python train.py --n_layer=12 --d_model=192 --vocab_size=32000 --activation="swiglu" --positions="rope" --grad_clip=1.0 --batch_tokens=32768 --seq_len=1024 --z_loss=1e-05
Each number is 128 + 32 x the weight over its row's rms, rounded and kept within 0 to 255. Layers, rows and columns count from 0. The size above them is the row's rms in percent of the matrix's.

# layer 9 MLP up, 512x192, rms 0.0738, rows 12-57, columns 144-191
size [103  99 113  99  92  97 108 101 106 110  99  96  99 102  98 100  93  95 100  98  97  94 101 104  99  98  91 104 107 101  95 101 104 100  92 104  97  97 104 102 104 108 104 104  93 102]
[[ 98 226 199 137 185 137 116 161 108 128 106 164 108 146 152 110 107 146 161  98 115 116  94  88 100 141 138 135 156 105  85 175 149 152 111 132 177 132 121 151 117 121 135 195  40  99 143 120]
 [126  84 128 131 122 128 100 120 129 169 157  48 145  91  90 139 141 103 131 138  98 149 175 109 132 136 151 170 185 155 130 126 112 118 133  84 118 173 152 118  77 154 111 116 116 112 143  77]
 [ 99 177 152  80 128 171 173 172 151  79 135 145 171 105 139 150 110 136 175 170 156 169 152 116 125 110 107 134 129 130 105 129 163 104 147 184 143 155 119  68 166 137  90 148  87  82 125 152]
 [109 144 122 133 201 110 127  77  73 179 102 138  98 155 115  95 105  99 144  73 160 116 120 179 145 164  69 106 202 162 153 146 151  96 143 134 125 157 124  93 119 176 199 118 147 164 108 144]
 [128 146  88  66 134  73 154 101 132 155 122 187 120 122 153  99 179 142 139 137 154 127  94  87  74 143  96 130 109 156  83 159 140 135 125 228 158 181 157 143 176 140  98 116 128 157 142 144]
 [132  43  68 102 130 112 135  89 171 194 113  90 131 167 133 116 156 135  75  83 156  95  95 146 150 113 114  99 148 135 111  94 116 120 115 105 181 165 173  70 107  86 113 150 136 154 101 100]
 [132 146 129 119  72 150 138 215 104 146 174 142  89 182 186 102  89 152 150 137 174 128 132 163 160  72 137 109 120 147 186 155 187  77 125 173 141 117  86 157 141  98 127 110 146 100 142 151]
 [136 145  51 147 181 143 163  46 115 141  97  84 122 118 104 175  89 118 114 141 127 133 113  90 122 137 117 117 121 125 112 165 132 144 110 107 179  89 142 135 110 144 130 134 147 119 164 171]
 [141 122  74  81 128 169 136 160 132 125 133 190 108 116  90  88 133 160 114  75 181 124 119  63  64 140 180 183 112 155 107  97  94 137  84 226 155 130  94 178 138 137 154 125 133 149 125 146]
 [137 133 136 155 142  65 103 147 121 128  97 114 108 153 147 112 111  68 160 147 102 108 139 163 106 116 123 204 135 139 137 151  96 127 189 169 145 117 148 149 116  92 160  85 120 161 127 177]
 [164  95 131 132 165 100 144 117 136 153  88 111 113 154 143 135 120  92 128 126 169 154  87 121  98 162 106 209 147 132 162 145 117 145 136 126 100  68 111 186 138 145  63 120 142 153 134 145]
 [137 130 135 138 111 138 125 127 140 129 139  79 133  92 147 132 148 137 170 134 122 200 180 127 163 108 151 103 124 168 170 166  86 106 211  67 209 141 130 181 115 153 159 131 113 112  59 135]
 [164 131 118 150 206 112 121 126 159 143  93 124 164 112 103 215 119 151 102 103 138  97 155 108  97  54 111  75 110 134 134 106 130 104  75  73  38 136 143 145  97 157 133 162 172 138  73  62]
 [214 152 146 118 101 150 146 117  96  70 175 122 120 196 102 129 157 122 140  68 127 154  78 159  77 160 144 173 189  74  85 123 101 102  94 131 152 177 156  93 124 135 119 117  76 136 184  96]
 [169 156 121 121 129 131 182 195 135 160 111 118 163  84 158 174 174 169 100  81 121 119 131 109 100 131 130 121 169 127 151 145 180 101 108 169 137 116 148 112 177  98 153 133  86 123 145 174]
 [ 80 126  93 154 116  98 113 157  92 110 135  89 168 149 130  87  86  89 113 154 138 120 139 153 129  88 134 118 110 110 118 143 153 132  73  95 204 110 144 109 110 122  91 118  92 111 112 126]
 [151 116  68 119 153 150  88 121 104  63 128 150  96 183  89  91  74 142 132 113 159 110 226 113 103 120 119 154 100  70 115 204 111 119 137 106 154 127 175 115  99  80 120 125 137  65 143 161]
 [109 151 114 148  85 148  94 106 161 138 105 131 107  88  86 169 136 135 126 125 140 133  89 103 140 102  64 135 167 164 111 136 129 134  63 112  89  72 100 135  13 138 210 161 116 140 128 133]
 [116 151 156  83 123 108 113 168 122 136  85 168 191  77 135 178 135 145 167 136 185 146 158 138 104 110 121 158  93  68 165 147 151  71 114 119  54 129  99 114 129 122 126 145 129 173 160 140]
 [136 139 110 148 181  92 134 215 162  92  93 115 127 116 105 144 101 115 108 115 115 121 130 115  62 143 105 108 114 170  89 192 138  81 131 138 120 183 163  62 126 128 105 158 120 135 100 153]
 [125 108 108 137 122 139 108 114 136 147 120  42 135 155 144 181 153 105 122 121 114 141  88 188 153 119 152 150 102 143 132  96 147 119 144 121 171 213 161  95 156 137 143 117 131 164 141 129]
 [113 183 114 114 148  98 136 166 183 214 142 130 108 134  80 163 161 150 168  99 138  63 176  93 191 102 131 181  91 108 114 166 158  90 124  92  94 105  83 123 116 187  99  89 172 162 146 110]
 [147 151 100 151 120 161 119  80 116 177 100  72 166 168 168  78  75 150  76  91 168 148 152 134 105 146 131 132 131  83 147  90  77 103 136 116 163 174  72 125 164 143  76 136  90 141  98 154]
 [137 124 118  92 157 174 160 143 121 120  95 141 159  91 172 153 111 112  84 117 115  88 152 112 144 120 137 103 131 126 140 132 132  75 146 162  93  75 163 141 153  91 121  98  91 137 168 150]
 [128 107 110 155 107 177 108 123 112 142  70 161  91 135  67 146 133 113 144 157 197 163 155 132 110  80 110 123 123  97  85 132 132 172 177 144 124 156 147  94 184  99 114 123  78  76 139 183]
 [145 104 157 147 135  88 119 170 106 109 133 115 155 147 154 100 106 176 125 133  86 146 149 133 140 126 152 131 156 141 118 196 122  85  84  99  59 120 153 170 165  88 104 127  57 148 104 121]
 [192 102 129  90  99 105 115 142  75  75 143 131 105 139 140 122 113  74 153 111  85 169 138 126 120  91 190 133  90 122 166 128 119  98 124 163 119  63 169 135 119 171 179  65  99 143 134  86]
 [151 147 125 134  90 162 111 162 163 166 163  44 133 139  97 150 208  66  99 119 106 101 125 153 142 151 147 146 128 129  76 140  63  84 145  98 156 140 101 106 144  73 138 161 148 104  68  83]
 [163  53 121 130 105 140  71 104 142 182  91  95 128 125 129 146 137 111  80 130 131 142 124 100 139 139  85 130 170 174 174 148  88  89 145 150 169 154 150 136 135  75 144 108 133  87 142 100]
 [ 91 134 131  98 109 103 168 113 138 111 145 141 167  99  70 110  84 104 133  62 111  99  93 103 133 160  86 164  85  93  72 132 174 136 160 172 124 125 116 143 126 132 132 115 195 198 129 196]
 [151  67  69 101 108 156 147 131  81 148  99 157 161  97 182 130  84 117 128 113 132 194 136  93 149  83 151 105  94  68 144 135 156 118  74 133 129 138  40 100 172  65 164 176 185 174 178 160]
 [ 85 128  76  95 149 164 128 107 129 109 129 116 138 151  96 152 116  47 114 105 140 158 137 117 105 160  83 143 158 125  86 178  93 127 156 121  85 151 144 185 141 125 137 120 141  71  79 163]
 [129 167 132 111  78 181 129 103 139 140 119 138 132 143 136  88 114 141 126 110 137 134 147 168  99  73 151 109  40  80 216 155 156  93 174 119  90  92 164 155 106 117 130 183 129 112 136 141]
 [124 160 122 166 175 109 155 119 119 127 127 134  99 194  68  95 109 103  95 129 100 121 153  74 128 200 116  94 126 159 171  94 111 149 130  93  86 170 103 109 107 118 170 158 179 103 172  84]
 [ 86  79  63 119 115 179 108 142 125 148 210  45 139 127 104 127 116 111 122  97  67 150 128 119 109 117 129 182 126 206 186 190 153 109  82 139 102 119  97 153 108 141 143  87 112 114 116 109]
 [165 163 120  99 160 124 160 107 115 133  58 108 139  74 105 144 135  93 163 122 137 116  81  98 156 114 214 101 160 142 165 125 183 131 189 137 152 120 147  81  98  69  90 167 112 175 124  96]
 [138 159  50 116 116  69 120  96 100 147 133 148 105 134 139 161  71 125 126 130  68 105 152 124 145 197 143 149  66 148 120 167 128 183  90  97 112  90  58 122 122 140 140 108  92 131 107 135]
 [ 78 139 150 117 104 134 130  67 143  91 146 123 105 150 110  81 143 164 101  98 131 103 134  84 113 120 163 188 111  80 115 122 130 169 169 103 135 103 181 159 113 104  39 144 160 153 139 139]
 [166 121 158 150 156 205 126 131 112 142 183 103 173  93  86 187  85 208 166  97 162 159 205 125 142  80 122 185 184 100 119 184 171 110 143 116 119 132  88 166 109  95 161 145 106  98  74 120]
 [122  97 130 103 131 159  95  66  47 124 188  95 213 114 147 115  77  95  82 181 171 153 135 163 162 113 131  98 186 113 120 102 137  65  87 128 144 133 131 156 145 132 110 143 145 138 113 136]
 [117 122 135 102 122 118 165  99 118 138 145 143  84 141 107 152 174 136 128 101 133  98  76 155 156 110  96 162 196  88 104 128 161  95 145  95 147 118 197 100 120 144 121 145 155  97 129 107]
 [125 119 131 139 142  78 165  77 106  85 207  66 117 135 109  80  96 151 153 175  81 136 166  98 113  78 172 155  86 169 134  85 121 101 133 127 158 176 142 109 200 150 184 120 127  85 136 159]
 [137 100 130  96 186 137 178 133  92 145 115 133  96  77  83 140  84  26 103 148  93 136  96 125  90 116 168 142 177 133 142 108  92 134 191 125 117 113 137 112 154  92 146  43  95 173 114 105]
 [122  45 137 123 130 131  98 176 181 165 135  89 151 123 138 115 153  87 114 138 158 173 107 155 172 118 149  91 120  85 189 110 100 192 177 115 149 177 164 108 119 171 106 113 148 143  45  70]
 [117 121 127 143 126 140 176 132 133 110 131 133 160 119 119 133  78 114 129 137 197  96 116 180 120 165 118 166 104 166 173 122 213  46 155 121 153 104  83 146 177 142 167 154 156 134 128  98]
 [127 115 178 143 145 132 138 135 152 155 123 161 153 144 120 157 107 147 120 142 163 147 128 149 107 104 156 147 169 157  76 130  82 137 142  90 190 116  93  82 121 196 150 184  98 103 160 117]]
# layer 9 MLP down (transposed), 512x192, rms 0.0694, rows 12-57, columns 144-191
size [102  98 100  98  98  96 106 100 105 110  97  94 100 104  97 100  95  97 100  97  93  93 100 102  98  98  95 105 105 104  98 106 104  98  93 103  97  95 100  99 106 109 103 102  92  99]
[[160  40  73 146 153 128 103 147 163 154  91  88 172  98  87 127 130 182  75 107 118  98 115 100  67 135 170  89 144 136  88 107 121 145 135 180 119  84 113  56 153 142  87  99 138 129 167  84]
 [189  63 141 148 198  93 204 131 179 117 123 107 114 121 153 128 140 116 133 181 150 156 138 135 102 105 150 170  91 120 114 152 148 177  98 129 119 125  80 164  72 165 147 166 120 109 116 158]
 [146 144 203 125 125 146 167 133 133 109 173 147 162 116 103 136 122 123 116 122 134 137 145 117 133 101 129 128 151 124 111 130 109 135 146 255 149 102 113 158 140 146 120 160  78  84 114 120]
 [138  96 129  70 172  94 177 133 104 185 147 141 123 121 160 157 154 132 112 106 139 188 126 151 101 104  66  93 167 117 117 129 165 181 119 101 103 165 181 181 162 158 151  90 133 133  81 133]
 [134  76 119 116 132 162 114  93 112 105  63 218 112  72 144 150 152  81  95 113  83 147  91 153 107 151 168 161 106 109 113 153 170 117 189 159 142 145  74 125 138 111 133 114 122 187  89 105]
 [ 85 146 159  53 118 104 116 131 139 133 142  93 134 107 138 158 121 103 106 180 138 101 106 174  89 123 154 123 116 150 148 117 206 128 115 167 109  92 133 173 121 134 148  87 189 110 136 107]
 [115 130  94  99 161 150 115 108  83 154 167  81  93  54 140 131 156 139 117 136 126 142 129 148 114 134 110 167  81 116 110 103 129  57  91 162 109 129 135 128 108 126 172 162  88 114 122 112]
 [171 170 141 176 101  97 133 149 170 109 153  95 118 179 121 170 123 132 148 141 118  91 144 110 124 115  87  97 106 146 125 151 102 101 146 105  82  82  97 139  77 131 190 154 169 123 143 124]
 [121 166 141 120 192 144  97  98 172 155 137 139 103 156 163 111 179 112 148 132 170 144 180 127  96 136 105 134 135 139 118 114  93 143 144 212 150  94 139  73 134 138 144 118  98 126 122 114]
 [111  92 129 163  98 110 145 116 105 147  71 108 101 107  98 125 175  58 134  97  94 130 150 105  61 103  87 149  95 190  79 112  99 138 113 140 109 151 152 205  97 188 111 103 106 159 114 167]
 [131 111 147 149 125 118 151 161 138 178 104  97 152 127 143 146 131 152 137  78 121 114  88 160 115 120 139 136 143 129 117 138 145 173 129  47 130 138 139 108 115 115 108 128 125 255 157 112]
 [140 156 144  77 158 166 126 105 141 143 121  86 137 119  89 131  95 120  85 100 167  97 130 118 160 171  59  47 162  89 136 118 156  94  86 175 127 104 106 130 129 122 161 109  93 181 120 126]
 [151 126 110 153 113 117 137  98 129 139  78 118 141 142 154 164 104 133 149 185 136 153 148  90  71 186  76  92 108 187 152 117 152 110  97 156  66 159  61 116  94 165  98 120 150 143 113 139]
 [191 123 128  95 130  94 132 160 116 135  79 141 147 144 157  76 128 113 175 108 127 121 125 145 111 147  27  61 142 101 102 118 108 156  90 127 131  79 140 106 122 121 101 122  79  72 147 118]
 [149 203 152 140 124 174 130 105 126 163 130 108 129 185 147 111 166 112 160 124 123 143 118 140  97 130 108 212  95 157 124 140 135  81 137 171 197 140  89 103 123 120  70 121 132 125 103 115]
 [146 152  75 130 170 135 143 159  64 105  89 112 143  99  86  97 103  93 128 151 223 130 112 181 166 131 151 124 115 101 160 173 131 106 180 102 122 141 146 125 127 161 127 163 119 137 118 146]
 [ 55 115 129  96  92 105 144 179  94 107 134 145 137 146 166 115 144  73 143 123 115 100  66 147 118 137 148 165 114 142 160 148 123  94 100 190 104 101 130  49 115 160  41 108 118 204 116 129]
 [142 114 121 158 162 126 131 129 102 117 148  76 206  96  67 147 131 120 132 154 139 134 102 125 105 137 128 108 157 133 180 131 107 183  94  57 151 112 100 131 106 103 123 109  94 162 203 201]
 [146 135 117 158 147 163  93 120 198  95  91 108 119 113 142  97 129 200 139 122 142 105 117 153 131 130  78  94 120  86 177 193 131  69 151 143 170 166 153 140  80 115 171 135 199 112  87 140]
 [124 130 130 132 116 109 100 101 122 133 101  99 109 191  81 136  94 162 153 175 137 159 113 100 103  71 124 129 177  60 165 129 155 148 111 141 147 111 124 141 101  96 124 155 137 136 100 113]
 [164  85  51  62 148 122 188 110 144 123 121 142 138 125 147 153  89 145  81 134 107  79 173 119 173 122 113 145 120 187 138 162 129 102 120 172 105 134 106 105 123 112 134  99 139 135 140 164]
 [175 147 137 153 154 106  64  75 167 138 113 155 107  96 113 143 144 152  96 154 118  55 114 103 155 158 151  96 107 170  88  26  52 142 165 151 106 155 104 102 133  96 150 138 145 158 180 168]
 [174 105 104 128 101 123 120 133 109 142 151 209 115  87 113 118  64  86 128 144 111 147 179 117 112 125 151 116 114 110 131 150  87 115 123  95 134 172 150 158 109 123 175 168 137 123 156 155]
 [155 161 134  85 135 116  92 165  61 153 167 122 118 116 183 134  59 150 167 141 112 131 127 136 133 167 115 148 104 144  57 131 129 114 102 138 139 112 153 146 129 119 161  60 117 138 128 129]
 [ 84  96 162  41 110 149 138  99 140 162 160 105 108 153 109 164 131 111 146 154 124 206 105 137 136 137  79 135 127 135 103 150 188 180 156 179  66 154 132 153 162 138 127 113 100  99 137 139]
 [ 86 125 115 155 142 138 165  88 148 124  85 185 111 175  98 125 133 143 101 144 172  93 111  98 121 181 138 161 121 121  99 112  65 105 130 136 109 100 137 138 162 145 124  85 205 127 102 162]
 [131 151 126 255 135 112 136  94 175 142 118 128 150 174 117 114 143 158 147 127 145  99  84 138 113 126  65 142 169 128 127 135 130 127 149 128 113 162 125  60  92 148 120 149  81 113 134 128]
 [ 91 100 108 163 187 141 152  86 120 135  95 163 157 144  92 123 151 151 138 154 118 158  97 135 144 104 134 129 119 136 219 150 188 180 177 158  93 132 126 140 173 153 150 157 138  74 101 198]
 [172 124  63 141 127 100 134 173 121 108 126 138 143  55 154 179 135 160 151 148 174 143 115  98 118 172 160  64  99 192 126 154 164  98 101 163 152 128 109 121 163 161 136 129 129 144 129 105]
 [ 76 184  84 162 132 109 125 122  98  66  73 115 152 106  67 127 138 138  74  98 100 143  83  72 100 159 160 100 170 110 127 149 150 157 175 143 138 135 124 107 107 120 125 181 101  99 102 131]
 [129  83 148 132 112 108 132 142 122 133 134 101 144 116 147 116 147  97 130 121 102 149 100 145 124  98 130 145 143 153 176 127 149 194  99 169 144 183 150 135 164 105 105 195  98 114 145  83]
 [107 155 148 133 161 187 153  53 124  74 161  95  95 131 155  92 116  93 139 134 134 139 136 149 136 148 101 166 129 167  76 126 135 152 176 103 153  83 117 138 127 142 139  70 104 158  55 157]
 [131 128 145  81 145 204 131 122 103 124 111  91 140  81 145 126 156 111 156 123 159  68 111 100 142 195 133 135 122 191 111 137 146 140  54 132 143 142  93 172 172 135 126 105 157 120 203  88]
 [150 164 102 141 128 114 125 126 173  64 185 107 117 133  80 130 127 129 136 137 153 189 212  90  98 126 136 117 130 112  99 135 113 113  96 126 163 129 120 135 176 113 137 156 114 131 132 168]
 [158 110 158  85 135 101 170 110 166 121  71 110 120 130 125 177 130 136 170 131 104  89 121  78 152 151 184 168  95 102 174 113 146 181 147 157  85 128  87 160 153 117 142 209 164 147 145 177]
 [ 90 125 122 159  76 120 140 148 151 132 130  78 113 133 133 155 173  99  70  86 144 143 115 165 132  89 164 167 118 171 128 145 118 166 139 116 122 150 140 121 129 147 133  75 133 132 168 124]
 [160  82 171 134 109  83  96  99 161 122 110 113 146  70  89 118 113 153 127 127 129  69  86 141 149  91 121 114 133  83  98 130 111 153 137 132 126 151  88 117 139 151 169 131 118 145  74 138]
 [165 157 175 107 124 134  90 136 157 143 126 140 142 118 173 181 103  60 145 157  70  80  98 128 147 102  84  38 125 164 152 107 145 154  69 212  62 149 101  93 148 133 153 126 112 150 121 130]
 [ 94  91 152  76 135 170 152 111 118 114 143 117 128 149  84 133 175 142 132 152 102 136 144 185 162 132 170 157  96 127 138 118 111 133 172 177 198 109 123  99  45 108 174 160 174  72 153 110]
 [ 79 141 115 158 107 165 121 155 121 127  85  94 137 139 104 127  97 165 173 114 168 142 129 136 147 132 165 156 172 107 101 121 128 112 145 100 151 147  96 140 155  83 112 108 118 132  97 178]
 [116 184  55 115  88 154  85  90 139 132 123  68  74 122  86 194 175 150 165 133 152 121 103 110 149 165 181 148 146 149  74 149 103 139 153 202 109 118  86  96 111 130 166 130 141  55 164  64]
 [134 108 153 167 133 142 168 137 141 106 117 125 161 124 111  67 173 171 129 106 139 125 150 123 217 177 132 184  99 161 146 154 103 121 110  65 164 170 127 138 120 163 168 134  51 106  98 141]
 [143 122 151  56 161 123 136 182 117 147 131 104 117 145 107 109 163 164 167 150  91 143 163 137 176 132 128  93 149 143 135 167 137 127 136 116 129 122  78 120 132 153  74 114 144 136 116 105]
 [179 118  71 119  90 119 153 120 151 119  72 149 181 105 182 166 122  85  57 129 154  39 113 122 119 151 149  67 155 139 143 104 174 112  73  97 125  86 157  68 163 160 147 139 120 176 180 119]
 [143 131  99 100 106 130  75  96 115  75  75  95  77 146 135 123 148 138 149 142 174 141  90 148 107 128 129 162 126 136  71 153  82 140 122 167 164 129 121 109 127 128 158 141 172 107 110  70]
 [136 126  92 132 136 145 105 131 164 169  96  54  76 115 149 128 132 118 110 100 120 158 144  94 145 154 111 141 163 158 156 156  78  92 152 137  92 114  88 149 128 122 125  98 122 174 170 140]]
# layer 9 MLP gate, 512x192, rms 0.0756, rows 13-58, columns 144-191
size [ 88 112  94  88  96 105  99 108  96 109 101  99 101  98  97  95  89 107  98  97  90  92 102  94  97  92 105 109 102 102  95 104  95  93 104  96 101 104 107  92 115 106 112  80 102  99]
[[154  78  76 130  99 148 116 140 176 216 135 153 129 155 144  93  85 101 114 131 126 144  66 156  63 119 134  71 121 154 106 147  95 137 149 153  93 126 171  61 140 133  84 134 155 159  99 112]
 [141  47 121 101 110  74  55  73 163 159 102 115  81 124 169  71 154 176 106  90 124 162  87 152 142 159 135 167 119 130 136  71  78 173 142 101 148 132 172 165 115 100 124  98 132 108 121 159]
 [200 115 177 144 112 125 109 113 181  93 148 164 142 122 112  91 115  99 163 143  91 138 104 120 116 128 100  51 152 134 142 134  94 152 158 158 177 128 114  98 164 134 119 158 164 154 185 117]
 [114 110 124 138 154 136  93 102 129 146 147 193  98  88  75 136 126  73 125 133  96 134 120 113  90  94 138 170 140 120 155 143 111 123 197 215 156 154 132 118 145 107 165  75  93 172 119  89]
 [130 127  89 119 129 131 168 125 111  97 142 156 172 159 131  96 172 131 149  70  86 141 203 138 120 115 169 160 133  86  81 178  95 139 144 122 109 145 121  60 158 147 105 145 125 141  70 114]
 [102 100  51 119 162 122  88 101 148 109  84 108 155 103 122 112 167 154 112 137  98 127  93 126  83 175  86 139 126 129 103  95 130 136 158 158 135  94 163 126  96 134  89 117 126 152 164  64]
 [148 108 100  89 135  74 107  64 103 131 123 184 122 110 174 134 134 111 168 123 147 170 124  94  69 121 124 156 110 118 145 138 166 146 132 157 184 154 174 147 180 113  99 134 151 101 104 123]
 [115 128 147 117 200 124  59 143 165 210 135 128 116  99 219 153 144 142 140 144 118 134 165  95 179 158 133 137 119 155  66 153 103 154 194 144 147 107 146 117 134 154 120 130 153 173 129 109]
 [144 111 163  86 150 151 200 133 150 138  93 130 106  79  97 131 166 143 118 119 157 148 140 103  77 176  97 142 125 161  92 165 126 131 107 189 124 199 116 153 161 163 171 117  68 143 129 156]
 [129 102 156 114 146 148 121  68  90  63 137  99 129 212 133  86 158 116  95 147  88 113  63 118 105 104 160 106  77 126 108  59 140 167 141 158 157  99 194 124 147 145 205 180 184 129 142 150]
 [163 116 133 137 110 131 145 117  95 110 121 164 176 135 133 146 140 121 132 122  88  79 148 121  68 190 154 139 126 168 102 151 201  98 139 200 157 123 117 131 132 119  90 115 175  82  81 130]
 [183 165 156 124 154 115  54 125 187 118 131 128 162 171 115 145 154 145 105  90 127 127 150 128  85  40 134 131  65 125 163 124 132 115 133 148 100 196 201 205  93 131 129 131 154  75 116  89]
 [ 96 131  85 118 136 163 134 110 156 101 119 147  81  72 113 161 107 127 114 117 159 131 109 147 140 104 137 173  96  94 106 115  84 106 195 195  91 162 123 153 105 128 157 137 126 128 158 135]
 [152  79  46 112 184 203  72 147 111 191 138 100  73 149 168 127 109 114 190 131 169 142 105 192 141 134 117 144  87 119 110 153  80 120 167 150 128 103 169  84  91  71 127 108 116  42 107  90]
 [137 149 131 110 122  91 171  83 111 198 156 164 178 114 125 126 129  95 119 161  79 169 128  71  96 124 152 158 178 173 134 171 128  95  94 167 157 129 141 110 162 110  99  85  86  77 111 103]
 [108  70 129 154 107  87 131 122 173 118 123  98 156 111 109  89 137 130  91  96 136  80 101 110  81 143 212  79 101 132 117 120 167 140 139 171 165 117 163 145 121 138 168 146 160 157  97 126]
 [165 107  95 121 117 115  40 134 197 118 110 109 100 146 149 131 187 166 110  84 219 143 135 129 140 102 141 182 109 178 104  87 132 180 129 129 163 131 119  61 150 135 170 123 143  86 129  81]
 [144 138  82  98 174 163  92 141 207 162 118 123  85 146 169  69 170 114 133  93 103 127 144 167 121 169  89 114 128 133 124 157 111 106 126 164 174 112 163 160 110 110 142 120 129  86  76 120]
 [162 132 152 145 118 109  82 170 137  89 169  98 113 174 192 151 123 164  60 128 166 100 103 138 134 151 169 157 126 154 135 139 150 117 152 146 149 162 173 184 184 203 132  99 138 136  71 160]
 [121 153  85  74  86  93 153  97 104 143 124 125 132 113 103 131 159 144  76 130  95 146 127 121 130 134 125 137 118 100 130 152 195 125  58 141 129 167 146 145 114 133 181 151 167 114 104 135]
 [130 147 117 121 163 109  98 152 111 138 142 160 153 142 149 103  95 137 153 172 109 151 205 105 167 125 127 167 105 151 148 123 146 146  65 135 189 111  91 107 164 155 158 155  93 127 127 108]
 [155 110 141 117 150 138  94  82 153  84 110  96 124 123 159 155 139 129 177 167 216 104 136 144 161 105 114 146 141 121 109  78 136 119 112 144 148 159 148  60 169 133  75 121 111 111 124 138]
 [106 138 116  66 103 117  63 120 127 140  79 132  76 140 103 114 149 156 166 114 132 163 137 150 122 183 144 169 106 123 137 161 105 101 103 180 165 184 151 108 174 130 135 131 164  91  90 131]
 [107  91 130  54 108 125 150 174 112  76  73 119  85  88 125 141 127  51 173 133 141 137 115 123 155 133 115 129 153  84 149 141 107  68 134 147 129 148 124 164 112 228 115 118 106 181 157 118]
 [152 126 108 116 124 115 113 119 185  79  88 137 110  77 191 155 145 120 108 117 108 154  88 108 130  96 157 109 103 130 111 146 137 149 169 152  95 130  60  86 128 114 109 110 146  85 169 167]
 [111 126 203 156 165 125  95 144 110 151 208 194 165 140 112  43 156 137 120 168  93 146 153 165 107 130 146 152 155 179 176 191 117 145 114 124 107 187 169 155  96 138 124 111 151 111 105 158]
 [152  41 138  90  93 125 114  90 160 109 130 108 151 136 121 131 182  66  68  72 128 173 202 140 112 127 107 115 155  90 136  99  72 123  97 118 106 140 172 106 135 112 168 152 126 166 213  69]
 [112 100 130  61  80 137 125 146 145 139 124 150 174 104 133 134 156  76 153 130 165 128 122 136 112  79  84 137 163 104 139 134 101 138 121 165 144 172  82 158 125 111  84 113 112 102 113 140]
 [ 82 172 146 132 106 129 164  99 146 163  92 118  82 133 160 108 147  99 145 128 179 149 113 154 128 135 182  78 197 149 154 170 111 142 133 137  51 152  90 109 137 104 151 153 195 150 132 153]
 [ 66 119  44  91 100 179 131 106 183 137 126 143 135 178 189 110 123  81 182 183  73 133 128 176 200 145 126 130 128 119 139 122  80 192  91 149 127 119 124 104 144 136 157 200  93 115  85 156]
 [144 195 213 106 133 134 144  89 161 108 100 124 112  80 161  93 134 112 145 131 109 107 108 153 103 192 140  99 103 164 139 110 164 162 174 248 178  75 105 123 141 173 130 135 110 178 146 133]
 [131 135 149 122 109 125 108  89 162 203  96 130 139 132 121 116 189 160 164 110 167 119 150 129 130 111 148  76 100 159 112 123 240 131 161 166 138 194  76 106  69 153 128 181 141 138 139 144]
 [121 154 188 128 160  64 131 109 125  85  51 125  84 104 161  97 106  97 109 124  48 116 147  88 110  98 126 117  92 116 119 150  93 112 120 168 102  94 133 113 137 179 127 153 152 180 124 169]
 [167 114 100 124 186 119 162 130  90 126 134 153 143 147  76 101  85 119  62  47 198 133  69 237 134 174 178  97 150  98 164 115 112  55 158 133 113 103 150  95 190 118 164 125 139 161 168 129]
 [135 136 147  62  95 145 107 136  92 154  72  92 127  65 109 134 113 105 211 127 159 122 119 114 145 105 159 146  98 141 180 132 114 144 108 150 140  91 157 163 126 115 106  88 100 119 165 145]
 [134  88 147  72 133 137 159 168 136 141 125 140 134 160 103 159 113 157 152 138 120 161 223 114 156 177  72 175  79  74 132 147 199 151  70 145 150 121 134  97 133  80 128  96 111  98  68  97]
 [100 130 136 112 162  80  77 119 169 190  85 118  92 142 121 110 140 137  80 100 142 135 105 206 155 141 123  73 117 152 182  99 131  99  63 131 107  97 140  99 166 164  86  61 163 165 136 119]
 [108  99  78 112 163  80 151  52 137 136  98 116 102 119 136 125 145 102 148  92 117 120  96 146 112  93 115  96 137 127 150 120  46  49 121 133  97 114 150 174  99 133 113 130  99 185 150 169]
 [ 96  79 150  57 141 117  91 113 150 143 118 133 138 133 175 117 149 120  95  91  99 148 140 122 136 129 114 169 177 106 175 119 114  93 116 160 160  95 159 114 143 173  87 119 148 147 166 136]
 [136 168 167  77 176  75  56 146 175  92 185 140 145 134 130 151 164 182  90 123 139 163 114 169  79 162 176 156 103 160  91 143 122 153 186 163 168 110 124 129 114 122  80 150 175  84 171  98]
 [148 102 155  45 109 110 125 169 114 163 124 131 150 147 147  85  98 120 101  98 108  97 133  82 104 124 173 102 160 165 160  98 113 132 134 164 100 101 120 144 150 135 147 198 187 190 154  94]
 [ 76  95 103  73 153 132 138 100  92 115 104 114 122 161 161 189 136 121 120 127 147 105 171 144 153 127 106 110 111 105 205 128  75 167 147 149  85 117 129 165 152 146  71 135 163 157 115 110]
 [114 141 141 112 184 174  48 114 141 185 173 130 113 142 108 148 124 110 127 120 111 101  78 102 106 164 165 190  66  50 153 128  75  99 154 148 151 215 139 161 136 172 136 109  89 115  86 143]
 [182 193 159 170 126 152  85 154 114 103 143 163 103 142 114 158 100 173 160 124  97 116 146 109 143  71 121  78  93 193 104  65 128 157 146 119 104 121 126 125 141 151 139  59  80 113 130 192]
 [110 126 187  61 157 164 116 123 128 131 103 170 115  73 117 125 148 135 224  62 110 128 161 114  99 110 163 179 158  92 161 139  77 107 128 123 142 121 127 159 148 101 137  98  69  54 128 115]
 [167  96 217 155 187 109 144 127 103 163 125  84 110 101 110 234 167 142  70 157 154 237 131 134  60  87 142 164 112 105 128 132 126 108 141 138 180 116 141  39 128 159 106  80 169 128  92 148]]